Part of a small language model's weights: capped logits.
Each number is 128 + 32 x the weight over its row's rms, rounded and kept within 0 to 255. Layers, rows and columns count from 0. Numbers have three digits each. The size before them is the row's rms in percent of the matrix's.

# layer 6 MLP up, 256x64, rms 0.217, rows 22-43, columns 0-63
094:101092162159119135155095162059153074153125122115117082107102086094120170176174176138140094118152073119117119120112156133121136153145142133216197118119102167136146104133169083121088063131106154
108:125107116132150119144192157103135099159078126107088058180117101121102156154158112137105145101124119179115107102120215151128166183122138105124178188136106206136119116112160126134170115158155188
107:152092172158156138153153073130165104163108077122088120153096117122107119156153145203097151123140112142075056129150146107121112167213111076148118101116161115042110135113126096141121121149172112
110:138096151111102137127212166155170041195126119108143112133085098109121117177156102135154102164158109100062091109116155138114097165128147164114155120181113131108094094146102115132107051131090114
107:104048112105070144082151096122160098113046163120066139180151122128118135112148122170138071094144160120105106142082163123152141122111083093140177154165109116088104134114093092099085177141142118
115:080125149116068139103126183117148112136097102182061085117056105103115155164120134137126127158146150093073100133090122099157118186121120057152050087157136105084118122097150143120111134135146169
086:116129071121109165085136144154123143152145143143173147112126213066075100204127125161167086180191102170107099106134158130164167118093106093152100091131132137125136112164090171136122104158145096
129:138117118106116093137115123163160114160138121090124091139077179105083090107051097080103192108122116149061149115124125116099117138091110066102128142163072130103068111141136116148159110196176163
117:113128092108105166094149115169131072116111175132105075140059135075122108177122126126181104141165111163152124105151109074187081171155101113084117188151138188122080116107113091121125127165104089
111:080177171090112124098163128137164104148118150076113126156137159139139199125089116157160096141127120139119106089086135071105084178092141150180103154167164122092156079075170132139089086163150174
097:067107101128073148096122157157152084067077118065125060083121104100119112190126157165160131117159109114104123121111118091115192112113119126097132147116166081072106129087118170130141074148117092
088:129095120116032199148162124080133108126106081114066083185118185110096122123138155141131106153133109121092128105117134134142134076125121171091085128094093071093166169121148081142115173162140123
104:135149183119114111146162125175130144117112183086147087168073121147074131143176086134192137070165126125086102179089184186160109115131154105074144097128120109153112111143091099108091077121129098
090:096098121095156160092158151103086136150135063129096189132096143103143132144127082133152022146161151119135099175077155124162156157172129087136103091148098168119140108098148101168170132113083167
082:095100121085096129117124107076100150113113116086106057182160142109132161105133133154120092145139058163067123110091162132159127134164063176128151103177124130143159151149108127154129114179218106
076:146191157104092050064155091140138145202117161101114104131070136124164126178098140104180149156140091121172101108124088139174169147103113138118148158156111095144144106135108158152074138164142177
086:115114109140108140083139120184105129126096183127158143106133237078140133164133118081156143111154185093131125131117131113095089141094086079089166065146109067135147115131118115135171154168148077
104:146084144088142098111234144117139118123101139081136096120122118109118060144073154091106129148175101075108060103071126150129151077099110154110125165144143090152118122191125157085118115153133104
092:114158153100164095102096162139182134093091155120153105131088099062114114182124085108134098099168172137083069138128129123115107105092074145143108098149162149133114105126141050048113103155114176
086:137140150124099115109143099207162151104136132112167150173066144076114164148084133131105133141153158152121078148102126117143126136187107153094180209129190150166088129087172068144142131128138087
096:048091118079087123096188089126147119155084102103142093111134178138103116115096122142142104126124141102145104117067063056170154120177131120147159118136183071135114106142104148094134139149086176
099:158115144114141117083189123159161115095133093110158130160110200128115116136123105164128122134137114114109098126046201109129145106088103141109135129191124194126151118093136089161079107174195073
# layer 6 MLP down (transposed), 256x64, rms 0.176, rows 22-42, columns 0-63
081:139131146098146135187036145146112132140102167122065120078124178166085147175189151095162125151076090114099112114127133182110096151140162151104139124134129153118152082123117175130117106113074064
096:112213118108153100134116179122124162171089118127161057097162177148141116097127124075175128192188094151139117154139096096112127143089135061088131121087114099159148175161122144147140124098088133
105:152155113090117156137084110111123157166089130099031147122111067154105119120124154189165151089124145091162168123111110132132082130180105119171127049133191099103095144115126144146165154160170112
126:141125160050148111167136107128150113128132103118077139119114168102076134077133169121065202089160075161090120151128108142123155124178141169171097143155129124193087117160125194160094155122129122
098:136099123106165146120124105094110168153094174107101088125158119059154117127137171099138066120071159144093182109096180206120123082107109090127150170092127120128118134047103114098107156085114144
111:125152133092108093144134139146050128152141112178101060157124126089134102149136120163192132201107130105105110168108121112154125166121130069180110087122179187166112152088139107159160086161164162
087:168136140185104117216152123083154094170094109113057115130165107151154158142177093112176144105044100092148154149132122117133104129129116151123096075111094096136141108132155079141145088151073135
162:155070127108108125172100149105118182127164162113130053097124184095127194140092155147182143140109137064129112115108161067112118104113103184153114134137109089133113072120179092090158134084145147
123:138143083180126139118143087097110116151122174114109126154071185128131110153095117112092128166153090213159132096129123079136107105165144138100143118162133216102104124071085122109192165081140135
109:158113079116154137182085115169117150064075133119173131106114163166136118110131122091176145113179113055108142081114150129104134114164118088127139067113081162160161091137082139098136188084132169
093:141123156134191108107142158211164079157162092097151122098107101171111119175103153108156193118126135141179103192136118099174124173073084144137134117095167122110122117134126194113105155175151133
079:121130168172157103086106096109169160133103109118176114130073148130109092136157071129105131118241187134119128103127146185123150134150182114095171144197128111165120165157126146143176159112131127
096:161173107156196107148197156131098125085091098166096109129088146075137142161123102090130150173122111093183165063115158117135091189181109186150130114097137103134090111142131105174102119139151122
081:141128166156114049116130126115098137129136174144165170113178074136096151149095125165174210155123166066127121145166117138153124176085110157105076118138179087134147084163107128134120107092179158
081:063168136161150096190095103134094139157225097171092134136147163079159158089146076164115099148136135135144116148129064196176092152162140105134150106159151116123117133137117135154147109127103171
082:180145193143153129146078097139063211118183092117076121140141067145128146059180147165145111129138082170117118099148098115063160135133132143140093144124150111122097129112138113142101127138133068
088:132134142132128114229110175091081156152142145109116118139134048127116155128141126183141100167134094104141135101090198147184150126162158165133070121116130152111145117137198103153082111100080141
104:133171145153166111171128109157133121154137145144187139106158125191097166058115105134117121167115102129157121134090128119113144038113148126182041165095165102151115100125214105114111120111116124
097:139108103154168075085123143102220195169175111122181161121148124134194127119165129121151136115094139101119160137130149164119110072120131134155206133073103086150166114114182131138142161122141104
087:135172108105144168117161101090168198171169086116105084111117111159144097167174161102135093145107105107158106165131183145103065127110151131168123137163074100153134063109094150127104170109076094
082:119123067154159147171107113146183123167175184083106162118065107114157111108075132115080110179163110184159129129111184171099143143108073127155119101115122125114145083136091088092083128145099168